python train.py --num_hidden_layers=12 --hidden_size=224 --num_attention_heads=4 --num_key_value_heads=4 --head_dim=64 --intermediate_size=448 --vocab_size=3682 --hidden_act="geglu" --norm="rmsnorm" --norm_place="peri" --norm_eps=1e-05 --positions="rope" --rope_theta=10000.0 --rope_fraction=1.0 --qk_norm=true --attn_scale=0.13 --bias="none" --tie_word_embeddings=true --parallel_block=false --extras=["capped logits"] --init="normal" --init_std_qkv=0.0294 --init_std_o=0.00562 --init_std_up=0.0294 --init_std_down=0.00425 --optimizer="cautious_adamw" --learning_rate=0.00182 --beta1=0.95 --beta2=0.99 --weight_decay=0.18 --lr_head=0.0129 --warmup_steps=482 --schedule="wsd" --decay_fraction=0.702 --decay_shape="sqrt" --final_lr_fraction=0.0 --batch_tokens=65536 --max_seq_len=128 --doc_mask=true --train_tokens=266800000 --max_steps=4072 --dataset="wikipedia_en"
Each number is 200 + 30 x the weight over its row's rms, rounded and kept within 0 to 999. Layers, rows and columns count from 0. The size before them is the row's rms in percent of the matrix's.

# k: layer 2 attention key, 256x224, rms 0.0597, rows 42-63, columns 0-111
# q: layer 2 attention query, 256x224, rms 0.0602, rows 43-63, columns 0-111
# v: layer 2 attention value, 256x224, rms 0.0513, rows 0-9, columns 0-111
# o: layer 2 attention output (transposed), 256x224, rms 0.0457, rows 0-8, columns 0-111
k42,085,197,192,164,216,190,197,214,203,173,158,241,201,162,225,210,198,171,217,186,192,170,180,203,178,184,213,166,134,243,135,214,208,233,143,188,210,172,180,186,125,153,192,180,214,203,184,179,262,171,210,186,211,182,226,152,212,143,183,139,188,190,162,165,181,199,165,184,215,186,240,154,182,187,213,249,196,145,180,200,187,198,210,180,225,162,154,177,191,191,175,211,160,213,192,216,182,198,235,151,138,199,200,213,156,245,256,180,161,185,167,205,168
q43,098,170,187,222,190,282,129,184,169,200,178,160,209,186,244,140,178,181,192,247,217,191,169,211,223,187,221,142,214,179,239,192,136,205,172,188,203,194,190,175,217,231,305,206,194,168,260,170,232,183,145,235,241,178,199,230,219,202,192,196,219,227,206,158,171,170,147,180,205,198,202,154,232,174,201,221,203,228,198,214,209,231,208,242,224,153,192,224,175,223,170,199,233,207,172,220,201,219,208,164,149,172,140,199,218,222,245,258,186,236,247,218,181
k43,088,196,164,183,224,213,244,190,231,248,236,139,228,213,163,148,130,122,195,208,227,211,206,164,214,217,185,194,175,171,233,197,206,189,178,146,175,177,195,292,166,268,238,174,203,219,204,174,178,166,208,193,172,180,182,214,195,207,178,207,219,179,151,246,153,248,242,218,199,225,250,184,212,156,189,193,222,185,192,255,239,192,142,230,228,192,203,186,155,216,112,186,173,171,217,185,255,168,239,196,210,213,240,202,251,202,216,187,168,203,218,181,173
q44,094,194,214,243,246,201,228,240,170,181,184,227,245,186,202,167,235,168,198,123,244,192,125,184,228,164,172,228,235,211,217,211,138,218,190,188,145,127,199,176,220,209,168,230,198,178,176,264,177,139,193,135,283,268,187,183,200,190,184,214,261,232,189,152,235,223,197,144,212,182,252,152,203,205,197,157,203,254,188,210,219,212,238,212,176,232,195,176,228,200,188,202,194,196,220,209,164,182,181,211,218,171,255,155,198,185,185,193,195,209,175,184,204
k44,093,252,216,186,180,198,182,154,182,177,211,194,179,150,212,238,187,200,191,198,167,189,156,208,201,222,210,179,228,224,154,235,191,215,166,205,205,144,198,192,196,177,222,184,220,168,164,231,151,177,194,247,236,179,177,155,251,195,199,223,193,176,201,217,186,250,221,188,232,197,215,224,226,199,206,201,208,156,157,245,201,244,215,212,233,156,141,239,199,204,192,199,160,178,200,216,158,153,197,195,222,251,169,186,215,233,218,197,171,191,196,187,187
q45,094,231,229,174,156,222,197,143,226,200,249,209,210,246,166,202,203,186,192,208,154,150,266,237,196,239,188,177,110,169,157,160,174,190,193,193,194,196,284,189,221,179,212,188,142,235,137,189,221,166,218,181,197,217,190,219,213,259,191,173,188,231,213,213,175,194,186,255,169,195,202,202,256,185,225,238,272,173,205,200,217,163,181,192,223,241,241,202,174,218,202,141,188,207,194,249,236,259,225,161,155,183,196,298,219,234,173,177,179,216,233,212,158
k45,086,180,163,221,195,240,207,236,153,188,192,190,198,214,229,183,180,218,160,128,231,201,190,189,197,188,184,197,221,211,214,182,196,231,203,200,187,201,228,231,160,219,197,219,169,134,163,196,170,175,199,150,216,195,213,217,270,211,193,128,247,188,207,187,225,146,181,193,161,156,208,167,147,184,173,150,186,223,240,203,210,235,205,214,225,187,232,204,175,185,207,225,213,202,180,202,241,189,201,185,214,199,242,239,200,196,231,213,233,209,157,211,235
q46,101,168,218,166,216,204,201,207,258,172,213,175,240,238,170,232,241,206,205,202,220,186,207,255,202,214,215,194,123,192,195,197,215,187,161,185,215,243,231,184,195,168,284,193,185,212,98,204,193,188,154,155,156,208,214,197,195,209,171,216,179,200,215,207,164,199,144,188,201,150,167,215,183,164,224,148,240,216,159,180,225,219,169,218,192,211,213,208,205,196,218,202,194,208,229,215,219,165,182,171,179,196,192,182,223,207,190,217,128,195,197,227,214
k46,090,140,206,167,193,193,165,163,198,131,187,212,190,224,182,177,138,180,210,264,269,154,201,214,208,189,190,174,172,191,206,152,190,199,162,182,203,251,172,209,200,208,203,220,195,217,179,245,210,153,190,146,200,179,247,146,180,190,179,220,210,280,199,180,211,228,135,189,194,180,175,225,189,170,238,181,191,162,192,220,205,222,193,214,228,169,207,223,203,257,212,175,201,230,191,199,193,200,227,220,199,178,226,281,187,226,197,202,167,169,126,163,222
q47,104,150,191,261,152,180,181,177,211,158,225,200,149,194,173,219,185,188,182,194,220,189,183,250,202,233,229,170,169,170,190,203,168,176,197,238,246,175,204,180,221,185,229,197,241,235,222,162,207,215,159,193,142,227,195,226,206,177,240,218,183,199,195,194,164,203,257,168,187,200,196,216,213,172,172,243,169,202,193,201,163,229,208,212,208,171,189,249,203,146,188,199,199,179,201,212,178,212,236,185,241,199,216,161,224,244,190,175,176,143,221,200,186
k47,092,203,207,254,228,172,168,207,211,141,185,107,192,206,209,218,188,226,215,189,217,195,194,216,144,225,195,173,170,246,175,166,181,215,234,173,195,167,178,206,264,183,148,211,180,213,231,214,184,197,168,209,170,187,153,190,168,187,184,196,165,231,189,174,198,164,174,184,202,226,255,191,116,224,165,245,191,252,187,271,205,198,195,189,151,215,174,180,146,141,219,174,221,164,181,222,161,203,187,195,206,194,223,239,231,230,241,207,165,168,255,175,176
q48,100,171,179,245,186,179,165,206,226,199,242,166,209,160,249,141,206,208,220,200,234,167,202,185,170,189,173,203,207,224,226,231,143,174,196,156,215,179,235,231,186,173,184,175,193,156,246,169,207,184,223,194,221,242,177,234,135,189,157,184,168,186,168,224,207,186,236,180,237,205,232,193,186,192,175,240,208,248,251,208,175,178,181,242,199,269,207,184,216,204,233,220,213,178,253,259,177,189,244,157,170,171,138,171,185,192,244,245,210,200,168,208,155
k48,096,214,191,161,292,140,181,201,209,189,180,177,229,159,173,197,198,189,152,174,220,239,218,205,208,174,197,145,211,189,219,187,221,202,208,225,242,170,231,188,193,243,202,239,199,200,141,201,178,208,221,218,212,122,158,173,224,188,183,209,172,203,165,207,184,232,173,242,157,223,268,185,206,205,195,205,247,182,202,173,218,184,166,216,243,210,148,237,225,151,231,199,227,173,230,184,201,111,200,172,213,236,171,192,197,148,208,150,196,190,242,202,189
q49,093,193,184,170,195,211,177,224,208,218,183,169,233,250,222,202,225,181,240,212,198,195,201,214,180,194,239,196,243,192,300,213,219,214,176,203,199,241,180,212,242,209,237,200,180,237,203,183,228,149,242,193,184,179,211,226,177,178,182,166,181,201,212,193,151,140,180,194,314,157,221,194,190,240,207,229,208,216,236,145,181,247,182,226,212,276,201,198,254,166,175,187,200,260,153,229,158,203,185,189,162,225,190,240,245,153,209,228,174,195,175,195,209
k49,088,177,175,180,231,226,214,207,167,238,244,171,187,278,151,197,227,167,247,243,178,184,258,182,177,145,207,145,177,197,222,163,230,188,213,199,166,234,213,203,238,239,206,210,211,199,219,170,201,150,220,196,225,169,200,199,251,226,262,242,157,181,170,164,218,236,211,204,191,223,219,219,212,200,187,145,207,138,267,198,237,165,195,151,192,174,196,217,208,167,183,210,219,196,183,204,175,183,241,179,229,169,253,161,185,151,221,169,160,225,191,196,221
q50,091,231,167,165,188,163,186,200,197,201,198,232,182,239,207,208,188,180,186,194,185,242,213,234,213,219,156,216,166,179,201,178,235,195,195,146,217,268,224,215,224,175,205,219,227,194,237,107,212,144,218,197,196,237,240,206,245,207,185,182,182,138,199,240,179,166,154,234,216,200,196,187,237,221,224,258,174,240,193,171,256,185,191,278,180,200,251,205,200,246,259,194,175,258,230,208,230,169,175,151,209,229,167,232,251,219,202,212,204,192,148,209,208
k50,093,176,192,228,174,192,162,167,144,179,251,210,210,207,167,164,204,236,155,216,259,125,209,261,169,142,184,200,199,258,129,202,162,223,151,209,179,162,188,186,137,227,142,196,224,226,219,172,226,193,207,157,175,190,201,217,189,236,182,143,197,209,180,200,233,187,210,181,166,205,203,198,194,166,198,196,180,231,234,174,197,204,187,202,208,178,175,194,163,218,237,225,168,218,220,221,267,236,202,164,188,194,130,144,186,208,170,219,188,239,225,180,253
q51,094,188,215,204,274,213,204,224,215,200,262,168,214,226,198,198,256,200,213,213,215,182,228,213,211,198,229,211,217,200,201,147,240,246,192,197,193,281,220,224,208,193,225,183,192,213,211,174,237,178,175,138,198,178,213,224,173,205,218,200,235,158,177,235,227,165,140,209,181,218,171,215,213,230,201,182,210,196,186,134,201,182,214,143,133,194,193,211,196,217,200,229,185,183,171,146,216,184,217,197,252,186,238,168,220,192,214,189,209,178,156,221,204
k51,094,140,200,255,222,175,202,217,246,200,175,215,207,213,175,143,172,154,208,245,209,165,211,198,250,182,166,185,178,196,186,206,142,158,220,194,240,281,200,203,256,187,186,167,213,218,221,167,221,210,193,187,191,232,238,230,224,243,225,213,200,240,204,256,186,194,190,245,192,179,188,232,209,204,250,201,196,182,233,211,166,184,209,182,201,205,165,256,234,258,215,202,194,194,209,233,179,224,196,173,232,207,216,209,203,194,151,225,215,171,150,191,225
q52,097,235,197,216,159,185,191,128,264,224,175,200,207,169,257,216,254,203,148,224,270,193,242,266,176,202,186,241,192,221,200,169,201,206,231,195,176,179,162,227,217,169,244,225,172,221,216,176,199,173,225,240,237,197,256,181,179,145,240,224,138,183,199,203,180,169,161,219,214,189,241,173,222,213,171,213,169,230,187,175,247,179,180,205,237,180,209,188,250,210,185,199,215,227,233,223,171,178,222,173,177,189,202,205,243,196,180,170,197,226,233,174,172
k52,086,197,200,224,229,204,166,167,177,202,224,162,208,151,189,194,189,188,216,217,224,205,217,260,195,201,153,157,225,142,177,157,201,221,193,177,212,159,163,209,218,211,174,207,182,247,227,149,222,202,181,168,203,191,153,173,231,229,170,190,129,177,176,163,157,206,214,230,196,144,207,185,145,229,124,162,217,229,251,156,214,181,172,188,180,178,203,218,178,233,214,263,237,206,174,207,194,207,207,180,190,241,196,153,251,173,206,206,189,217,172,184,224
q53,084,208,252,222,234,208,193,241,212,196,183,211,194,233,236,260,241,184,223,157,223,123,164,270,175,194,222,227,160,229,218,209,230,202,219,174,155,219,232,157,199,179,224,213,163,226,203,180,193,161,193,164,187,202,230,221,261,155,193,231,182,201,192,205,217,123,181,191,199,210,192,234,204,185,192,236,163,190,162,150,231,210,153,189,209,207,166,181,225,144,202,201,188,238,156,197,240,205,132,205,190,168,209,221,267,229,198,207,179,192,178,184,171
k53,076,189,201,182,203,216,186,193,169,175,229,192,179,242,181,211,143,264,190,174,236,162,194,214,210,183,231,138,232,128,216,217,231,251,195,224,170,196,203,238,204,181,178,181,201,183,244,166,193,207,147,193,141,194,202,198,193,214,175,226,216,200,179,188,207,204,270,207,191,216,223,240,179,199,224,232,144,175,185,209,189,193,185,165,198,204,219,213,162,268,219,211,196,232,212,200,199,219,150,188,185,153,148,165,229,198,145,184,165,233,206,141,236
q54,090,191,165,238,148,208,202,145,252,174,196,224,179,211,172,177,134,241,170,205,214,232,256,233,157,208,184,197,200,169,239,186,211,154,181,221,197,206,225,206,238,155,228,206,274,223,222,197,221,213,267,252,202,177,204,229,208,146,193,204,209,203,207,203,192,200,227,168,207,170,211,248,145,209,159,250,236,248,210,204,176,203,188,227,237,240,203,204,192,217,204,264,197,250,267,214,186,174,190,193,234,236,200,176,224,180,205,226,151,238,206,244,237
k54,088,196,199,243,154,187,167,190,173,223,140,152,166,182,197,205,200,209,192,239,210,188,233,249,183,170,201,217,172,189,207,132,193,178,206,219,173,165,161,199,165,196,172,234,225,197,197,311,203,179,234,191,199,192,184,203,224,190,227,217,191,272,209,245,145,245,182,229,175,219,194,198,169,214,194,227,259,200,227,147,214,154,170,210,149,199,185,218,188,161,243,214,200,243,214,208,244,204,194,191,198,200,183,184,146,165,208,201,182,192,230,161,249
q55,083,220,223,218,209,208,227,194,155,219,179,218,268,204,223,205,252,186,223,222,199,197,156,198,192,171,204,147,214,249,216,207,191,186,200,256,205,141,155,202,219,264,196,228,197,242,224,183,185,210,158,143,173,187,187,229,195,190,216,227,211,200,203,167,184,236,235,140,238,192,189,208,223,230,181,150,185,174,231,124,219,236,182,155,205,190,193,201,234,245,143,169,193,200,166,197,180,234,200,258,147,171,179,209,243,244,196,224,236,156,244,182,217
k55,087,195,187,175,236,229,210,234,197,223,170,145,180,229,233,227,188,174,238,146,184,219,229,176,182,251,236,177,193,197,212,231,184,179,255,169,214,208,200,231,185,170,251,219,227,198,152,173,156,183,204,200,186,187,140,204,171,200,224,259,189,188,174,162,245,157,204,178,254,223,218,204,197,228,210,206,180,209,163,223,257,172,203,179,204,191,209,177,179,187,189,198,147,160,164,180,146,148,178,212,234,214,216,205,248,215,188,222,147,212,181,182,163
q56,094,231,187,160,168,206,243,157,235,182,186,201,210,224,196,180,184,194,205,240,202,174,224,229,161,174,198,201,139,165,214,156,170,217,171,143,199,190,253,156,185,187,224,178,194,168,146,229,232,167,215,234,214,176,193,199,207,164,181,169,192,213,177,182,223,182,197,228,129,228,189,219,160,178,242,212,218,189,211,227,202,184,184,243,267,202,200,189,201,185,245,178,211,228,246,227,220,243,207,160,253,211,166,224,209,245,201,184,177,210,211,214,146
k56,088,176,215,210,235,187,171,207,218,204,153,291,204,186,170,216,182,212,149,198,204,204,211,199,190,201,226,173,218,179,159,182,202,219,218,196,206,222,112,157,154,190,194,174,187,145,140,207,169,159,181,219,194,213,194,194,195,205,155,176,288,172,240,192,160,236,225,161,178,133,212,180,204,179,225,228,247,177,192,190,164,200,199,248,209,189,146,190,193,215,171,201,203,215,204,170,248,220,198,192,206,231,163,196,173,197,139,216,189,199,133,222,179
q57,093,242,206,178,340,215,185,185,186,190,181,197,212,129,200,223,227,208,194,170,212,197,136,215,231,225,154,170,229,238,222,197,195,192,198,198,182,210,228,241,147,180,159,205,228,191,212,231,186,236,142,140,198,202,230,180,193,249,179,221,248,211,202,188,201,269,264,216,143,258,162,185,220,216,183,192,238,187,224,233,196,139,193,221,183,158,185,210,170,220,212,208,203,117,165,195,206,233,219,250,180,156,218,175,155,220,207,221,197,183,172,161,178
k57,088,208,203,206,236,215,200,243,205,197,216,204,198,221,225,203,197,194,250,196,211,246,165,215,170,199,209,273,164,212,204,218,234,155,209,223,182,167,251,220,185,193,252,252,162,165,207,219,168,268,149,172,154,195,210,162,214,190,158,202,234,215,196,239,229,198,184,238,243,253,231,175,188,253,195,194,164,185,161,232,186,220,166,207,248,236,166,149,166,217,170,219,206,193,225,248,219,214,226,226,208,255,149,208,213,216,188,224,220,175,205,234,148
q58,099,147,199,187,204,241,160,170,185,179,203,149,230,272,205,274,174,188,203,196,183,190,218,203,237,171,241,211,151,117,225,166,240,179,173,191,234,213,226,176,202,239,201,230,219,144,190,167,177,205,188,186,195,159,222,170,255,180,204,203,204,229,184,236,201,201,207,168,226,220,227,206,195,199,203,213,206,181,212,219,205,210,227,160,227,187,153,185,181,166,157,183,197,225,163,210,238,238,172,166,211,225,184,232,249,215,211,240,151,219,239,178,236
k58,087,211,204,198,249,207,252,212,224,171,201,179,168,186,178,156,198,224,201,211,225,177,242,189,209,215,235,160,238,189,218,167,180,231,192,235,85,173,215,238,149,223,217,174,245,232,178,161,190,156,207,169,171,209,218,171,223,182,190,188,194,231,190,154,212,178,194,159,175,186,160,238,126,229,242,242,188,213,215,182,212,226,181,224,208,167,182,153,165,252,182,175,222,190,158,176,224,283,162,218,164,209,245,205,207,243,198,217,199,218,172,205,184
q59,095,200,204,189,188,201,193,164,255,181,182,232,141,180,212,143,188,246,192,222,209,200,225,213,201,187,177,176,178,197,168,201,231,197,244,221,221,241,189,193,206,172,185,157,214,234,160,213,194,181,216,203,198,170,235,160,179,203,206,191,153,250,229,245,142,155,159,204,229,200,199,226,180,206,227,253,176,243,215,221,249,161,208,207,268,161,238,221,185,239,188,207,225,211,261,198,193,146,216,201,228,218,179,221,162,165,190,144,144,193,242,180,158
k59,094,202,212,199,178,207,207,165,217,185,215,177,214,190,213,227,275,217,174,174,221,162,211,223,202,205,178,201,221,150,182,158,195,243,190,196,174,228,218,198,202,208,185,231,200,215,222,165,218,162,159,194,203,210,162,194,204,184,187,218,169,224,246,213,192,158,224,181,208,215,149,182,197,163,147,175,197,244,272,188,194,227,151,217,189,168,213,203,190,209,240,231,246,228,206,210,238,265,276,196,179,221,144,208,230,211,225,202,188,213,232,214,143
q60,088,234,199,179,190,225,208,196,192,195,253,202,182,159,198,174,222,196,169,181,219,201,209,202,238,271,186,193,199,225,158,174,166,209,219,247,152,203,196,210,185,216,144,219,170,221,218,183,189,266,192,183,197,211,221,167,178,238,242,212,202,159,191,191,268,257,212,141,199,213,243,239,203,203,209,171,214,179,164,224,210,185,214,181,213,143,185,210,196,267,227,163,195,177,185,179,204,214,179,236,208,233,245,216,166,222,222,155,237,243,175,162,201
k60,084,190,212,209,215,214,197,233,202,184,188,256,152,209,215,239,217,224,207,208,174,197,210,261,269,227,194,339,236,215,205,222,289,185,221,254,160,191,187,163,195,219,222,267,210,177,208,169,194,218,175,213,178,204,212,279,208,184,237,165,198,254,194,232,185,203,160,216,255,198,184,173,167,221,209,236,151,171,169,154,193,242,208,194,166,187,185,217,181,148,221,221,198,220,197,199,218,182,169,222,216,193,188,232,236,208,173,212,262,215,131,196,221
q61,103,212,219,278,241,195,239,210,187,211,225,208,194,201,153,183,222,203,232,167,150,200,183,183,234,213,191,206,242,187,163,232,156,226,178,239,199,151,190,203,236,200,160,171,198,239,228,177,166,241,218,183,201,202,169,235,172,234,209,209,243,211,203,183,229,199,227,189,157,230,193,199,183,223,125,179,161,257,237,207,181,178,223,183,177,219,209,188,204,217,194,192,202,140,179,190,135,205,213,244,200,165,248,188,174,189,237,198,243,143,222,190,283
k61,086,228,230,176,185,204,253,231,255,217,186,207,201,206,234,264,229,233,183,203,131,217,231,170,230,235,186,189,212,170,287,273,191,194,202,194,282,179,260,198,254,257,195,219,204,193,225,221,166,226,241,204,250,191,191,205,211,171,241,247,207,190,195,234,268,215,235,170,233,200,172,197,251,205,192,198,196,219,216,231,161,218,185,197,183,217,276,199,273,174,177,196,186,168,239,231,128,175,195,194,197,203,236,201,193,220,194,237,185,244,212,254,194
q62,093,139,188,179,166,217,159,173,217,214,149,213,188,114,243,194,168,224,167,207,242,224,216,137,227,230,168,206,197,163,197,249,206,180,223,212,214,225,228,236,200,179,179,225,233,155,252,204,224,153,192,228,241,191,251,156,217,233,204,193,204,285,227,242,182,193,194,258,205,184,212,198,217,207,239,218,245,206,171,227,208,171,202,209,218,188,189,201,168,197,218,247,203,235,258,233,287,194,179,180,182,194,202,171,174,189,210,168,211,213,217,228,128
k62,087,187,169,202,218,190,198,176,108,202,206,177,213,155,233,166,184,208,179,228,194,231,184,221,205,189,250,230,163,209,138,177,244,194,121,200,164,214,224,175,92,224,231,187,211,225,203,146,223,230,170,186,189,184,205,177,214,173,159,197,221,164,199,175,167,187,209,211,177,233,204,223,217,193,163,190,197,244,179,204,188,184,207,207,261,243,176,190,170,219,185,241,230,189,176,185,245,176,204,213,173,219,171,212,236,198,250,201,238,181,200,218,138
q63,091,200,242,215,240,199,209,174,216,242,149,193,214,202,230,200,249,211,181,180,193,182,229,224,228,232,149,164,212,189,217,196,236,170,222,237,213,191,178,204,169,260,167,230,223,176,182,175,204,255,214,179,174,127,202,227,182,191,202,218,198,204,202,218,229,230,163,191,219,241,173,181,180,224,138,196,185,190,169,218,259,225,198,176,169,207,239,198,186,202,167,144,200,234,181,201,146,197,214,228,207,221,223,217,193,195,197,213,206,151,165,175,174
k63,083,181,204,190,204,210,238,232,156,260,173,219,168,199,207,197,214,173,234,207,213,191,234,249,189,196,220,185,209,170,216,237,248,220,214,229,184,145,207,198,249,181,245,196,245,188,227,174,204,232,166,149,174,165,198,158,172,171,212,191,214,235,169,226,224,197,239,193,173,229,188,245,144,192,181,184,179,165,270,130,185,200,146,161,213,229,242,184,212,235,167,220,152,193,215,206,148,168,245,173,159,237,204,161,182,193,176,186,213,173,217,152,261
v0,097,131,182,190,180,246,191,251,231,240,173,143,169,176,209,177,189,198,187,169,213,199,233,243,164,186,222,174,204,212,242,208,211,255,204,168,234,233,183,217,217,167,200,146,266,201,228,190,210,230,194,220,217,196,172,225,161,165,178,181,160,209,162,162,186,245,185,165,127,162,182,227,185,185,200,202,205,182,195,200,202,201,196,218,222,181,229,176,221,212,206,250,202,263,215,244,197,208,229,143,252,198,228,183,223,196,182,239,195,225,246,265,182
o0,100,237,199,179,252,211,174,193,191,193,219,222,185,219,159,206,214,237,166,186,177,207,217,163,224,208,154,232,239,201,173,198,168,200,230,227,148,188,173,205,170,218,195,212,127,164,251,198,195,224,217,128,177,195,217,162,202,209,235,238,208,201,257,243,236,233,211,204,290,200,176,209,188,226,165,168,199,200,183,197,204,219,227,187,163,170,165,185,192,167,160,159,169,150,154,147,182,208,187,246,199,136,221,169,188,214,209,204,210,168,184,158,205
v1,113,215,163,219,191,222,180,206,210,190,228,218,139,210,209,160,172,206,193,146,196,155,226,205,174,224,242,199,191,171,194,155,204,198,206,203,197,248,239,204,170,220,220,216,268,195,226,219,204,208,192,188,212,182,257,243,221,179,179,232,173,220,243,166,180,257,133,213,215,144,211,222,204,198,202,222,231,218,215,211,164,238,222,264,171,147,217,193,180,155,213,165,168,225,212,244,254,167,180,195,168,170,189,165,201,185,202,242,173,204,196,241,237
o1,110,149,239,169,206,218,173,184,132,215,197,140,196,197,176,227,235,240,239,231,170,218,196,201,202,169,193,160,242,250,190,251,185,240,252,190,214,162,160,178,207,175,161,168,197,134,213,200,194,239,189,189,233,184,158,205,174,199,231,228,179,160,185,206,192,212,214,187,182,236,187,215,207,238,134,142,203,201,203,200,196,180,217,179,166,205,185,187,221,230,195,196,226,176,163,148,134,231,244,192,295,180,171,229,198,179,227,228,206,228,182,172,173
v2,098,233,235,229,208,191,261,249,127,216,150,211,231,248,128,191,195,175,226,177,214,190,149,216,195,205,243,169,207,156,196,151,204,181,183,197,188,178,208,199,210,149,191,193,215,190,191,175,183,207,234,235,198,236,201,170,178,157,138,217,234,199,192,167,142,208,243,208,185,174,196,193,152,228,204,208,189,192,259,211,161,138,159,137,220,234,194,179,165,206,145,147,169,195,184,198,173,157,213,192,152,206,213,237,162,186,188,217,195,222,229,175,204
o2,103,152,187,208,175,195,172,207,221,222,219,187,207,129,220,204,218,166,150,221,224,199,234,177,208,168,149,222,237,237,232,205,220,227,224,212,188,195,175,135,201,172,185,254,159,223,216,230,217,195,206,133,216,191,212,160,273,231,203,204,223,184,245,215,251,186,238,172,185,205,227,160,198,179,232,221,205,230,161,167,195,198,235,234,214,168,159,171,171,268,240,173,237,237,212,196,200,208,166,199,163,225,167,181,148,199,209,196,187,174,187,219,168
v3,086,181,175,149,204,199,208,182,208,186,195,206,203,219,168,173,170,213,207,199,160,232,207,192,211,196,226,154,258,258,256,263,201,257,218,163,257,190,211,235,204,220,175,221,169,189,192,214,179,185,205,176,219,229,214,213,162,203,198,175,143,207,191,202,209,143,219,260,272,177,211,202,207,193,179,198,155,146,173,259,211,200,177,199,221,154,171,215,193,237,224,188,204,255,225,215,196,251,220,205,138,208,207,211,219,190,213,218,211,182,194,159,157
o3,091,223,199,205,234,219,176,259,238,180,182,242,215,188,256,188,200,180,199,210,249,200,146,226,238,261,186,244,184,162,156,145,198,148,223,213,172,219,196,247,174,175,192,152,235,207,173,179,168,238,216,211,173,178,184,171,209,223,219,189,238,204,193,231,171,261,172,137,158,191,197,220,194,230,236,169,238,222,237,163,214,204,206,251,195,230,252,202,207,157,156,214,212,187,227,179,224,164,174,196,247,164,163,183,207,183,192,176,205,206,222,217,237
v4,091,187,217,204,163,239,166,194,213,186,221,168,187,206,244,186,203,150,225,218,151,184,235,210,222,189,175,249,138,164,190,187,163,191,167,190,219,214,171,241,186,221,209,231,128,193,199,192,173,171,196,227,166,218,173,210,239,233,209,203,182,165,223,186,221,250,180,199,209,225,183,206,227,223,195,202,231,175,217,187,150,225,208,189,207,192,206,180,206,173,234,148,203,176,198,155,201,153,190,228,210,191,173,170,209,195,204,250,232,159,164,259,277
o4,092,207,206,164,214,201,222,190,162,225,203,220,193,207,199,190,176,266,199,201,244,194,155,219,147,205,242,161,242,198,207,201,236,202,250,213,226,203,242,175,226,203,208,176,276,207,177,209,263,213,184,208,201,177,184,194,169,155,195,158,214,233,182,218,146,198,236,203,191,207,189,202,146,178,193,189,172,219,174,214,258,186,233,209,198,226,198,240,254,186,189,213,190,204,173,246,186,265,219,181,220,198,231,238,217,177,187,160,183,229,207,153,185
v5,098,136,147,184,159,233,208,181,182,212,203,214,180,229,157,174,216,175,242,146,188,171,176,220,148,175,231,127,223,263,183,177,225,208,230,135,219,246,242,187,177,212,178,188,270,191,230,139,217,213,215,223,211,196,209,173,180,227,162,218,203,246,224,171,217,234,209,220,154,152,198,162,204,179,195,215,222,209,125,175,179,172,184,201,233,258,172,199,170,193,171,168,244,229,187,233,182,205,214,173,232,181,202,190,195,189,193,215,172,153,218,270,218
o5,101,206,209,204,212,202,219,243,234,216,165,154,182,205,208,156,188,236,166,266,179,201,214,174,253,217,157,232,231,145,233,256,209,197,203,226,172,175,184,240,240,166,177,191,149,198,224,232,152,249,231,136,234,198,188,197,190,215,203,216,176,153,193,199,170,232,210,177,224,214,189,249,215,185,205,182,197,135,224,188,182,181,201,211,142,133,205,205,178,218,195,174,129,163,197,175,204,252,207,240,192,172,190,201,175,188,190,234,217,225,158,188,172
v6,104,196,214,221,205,149,182,185,144,209,238,133,216,190,189,188,266,176,165,196,199,166,191,213,216,222,175,152,163,212,186,215,167,186,236,229,216,222,284,219,182,237,224,164,211,198,207,258,217,199,185,136,194,248,210,144,249,198,175,176,175,223,199,144,175,177,159,203,170,206,212,210,205,174,233,181,188,167,196,183,173,241,226,191,179,267,198,220,213,218,190,155,166,164,189,173,172,219,165,206,205,164,231,165,226,232,222,200,204,228,211,220,244
o6,108,174,136,177,159,206,261,210,229,184,175,231,213,182,178,173,122,221,218,198,213,201,185,162,195,153,209,227,224,203,224,207,254,199,165,191,157,153,102,164,199,201,178,213,176,205,160,160,216,191,153,250,187,227,191,228,178,204,193,234,234,163,249,181,234,179,244,196,214,229,197,180,175,248,167,187,190,208,179,184,201,175,166,199,200,146,185,192,166,200,206,207,250,247,169,199,235,202,216,239,191,252,193,196,168,201,192,212,231,206,216,194,180
v7,091,168,138,158,199,180,155,243,184,177,157,230,215,185,105,168,208,150,176,203,226,223,203,189,217,159,210,182,210,212,168,171,222,238,221,219,242,206,186,164,196,207,188,179,251,178,134,230,208,221,222,154,140,199,206,154,164,160,179,194,208,185,248,221,220,212,234,207,162,209,210,227,179,133,139,199,215,156,173,210,184,203,186,234,201,237,227,169,191,182,193,206,202,221,158,227,222,223,191,159,246,244,231,154,200,205,217,243,223,216,176,240,159
o7,073,184,327,195,244,236,215,217,215,248,181,178,201,168,251,221,175,234,175,152,205,178,219,200,212,199,241,218,301,227,192,219,209,204,195,255,196,144,186,223,224,241,191,195,155,186,218,180,173,236,202,243,183,204,188,153,181,214,230,227,183,189,241,200,172,219,198,172,277,163,177,216,214,277,231,191,182,183,182,177,220,169,189,186,168,189,170,160,186,193,193,213,173,188,174,174,145,177,211,236,199,169,239,187,190,221,188,202,205,195,203,195,223
v8,097,174,183,210,219,190,195,202,192,162,206,180,222,213,189,194,201,181,256,245,214,241,131,186,202,222,160,195,220,281,141,207,209,189,207,194,172,233,169,232,143,153,263,186,166,213,190,169,185,166,181,154,190,188,177,171,205,216,220,177,153,204,217,213,187,180,217,168,149,212,172,193,198,228,209,183,191,183,199,163,191,168,235,199,224,260,188,213,237,216,234,191,207,147,234,106,215,168,179,207,194,198,185,149,183,203,221,208,182,130,226,176,262
o8,102,191,169,182,146,184,209,211,244,203,217,210,171,230,210,163,156,227,171,190,143,178,250,220,207,186,248,188,158,139,260,212,227,202,173,239,170,179,235,184,262,270,146,232,206,222,185,216,207,232,207,276,186,216,241,187,228,197,201,208,187,215,190,141,204,198,195,224,205,229,182,226,158,138,201,218,237,180,182,228,187,235,204,204,197,155,232,204,181,173,221,228,224,273,186,296,232,211,228,240,163,224,179,210,210,210,188,177,200,271,187,200,168
v9,096,227,249,226,209,216,164,162,201,179,225,142,228,208,231,209,223,234,204,250,215,235,189,198,149,267,180,183,190,193,223,226,189,168,192,173,198,241,220,186,199,176,239,202,203,228,195,147,172,190,238,167,234,203,252,250,190,194,223,185,196,234,238,160,188,197,142,185,250,242,214,166,208,246,255,198,174,196,201,212,179,200,180,205,148,260,223,202,238,180,215,202,139,207,218,180,244,185,186,218,179,183,206,212,177,205,198,217,209,189,164,157,250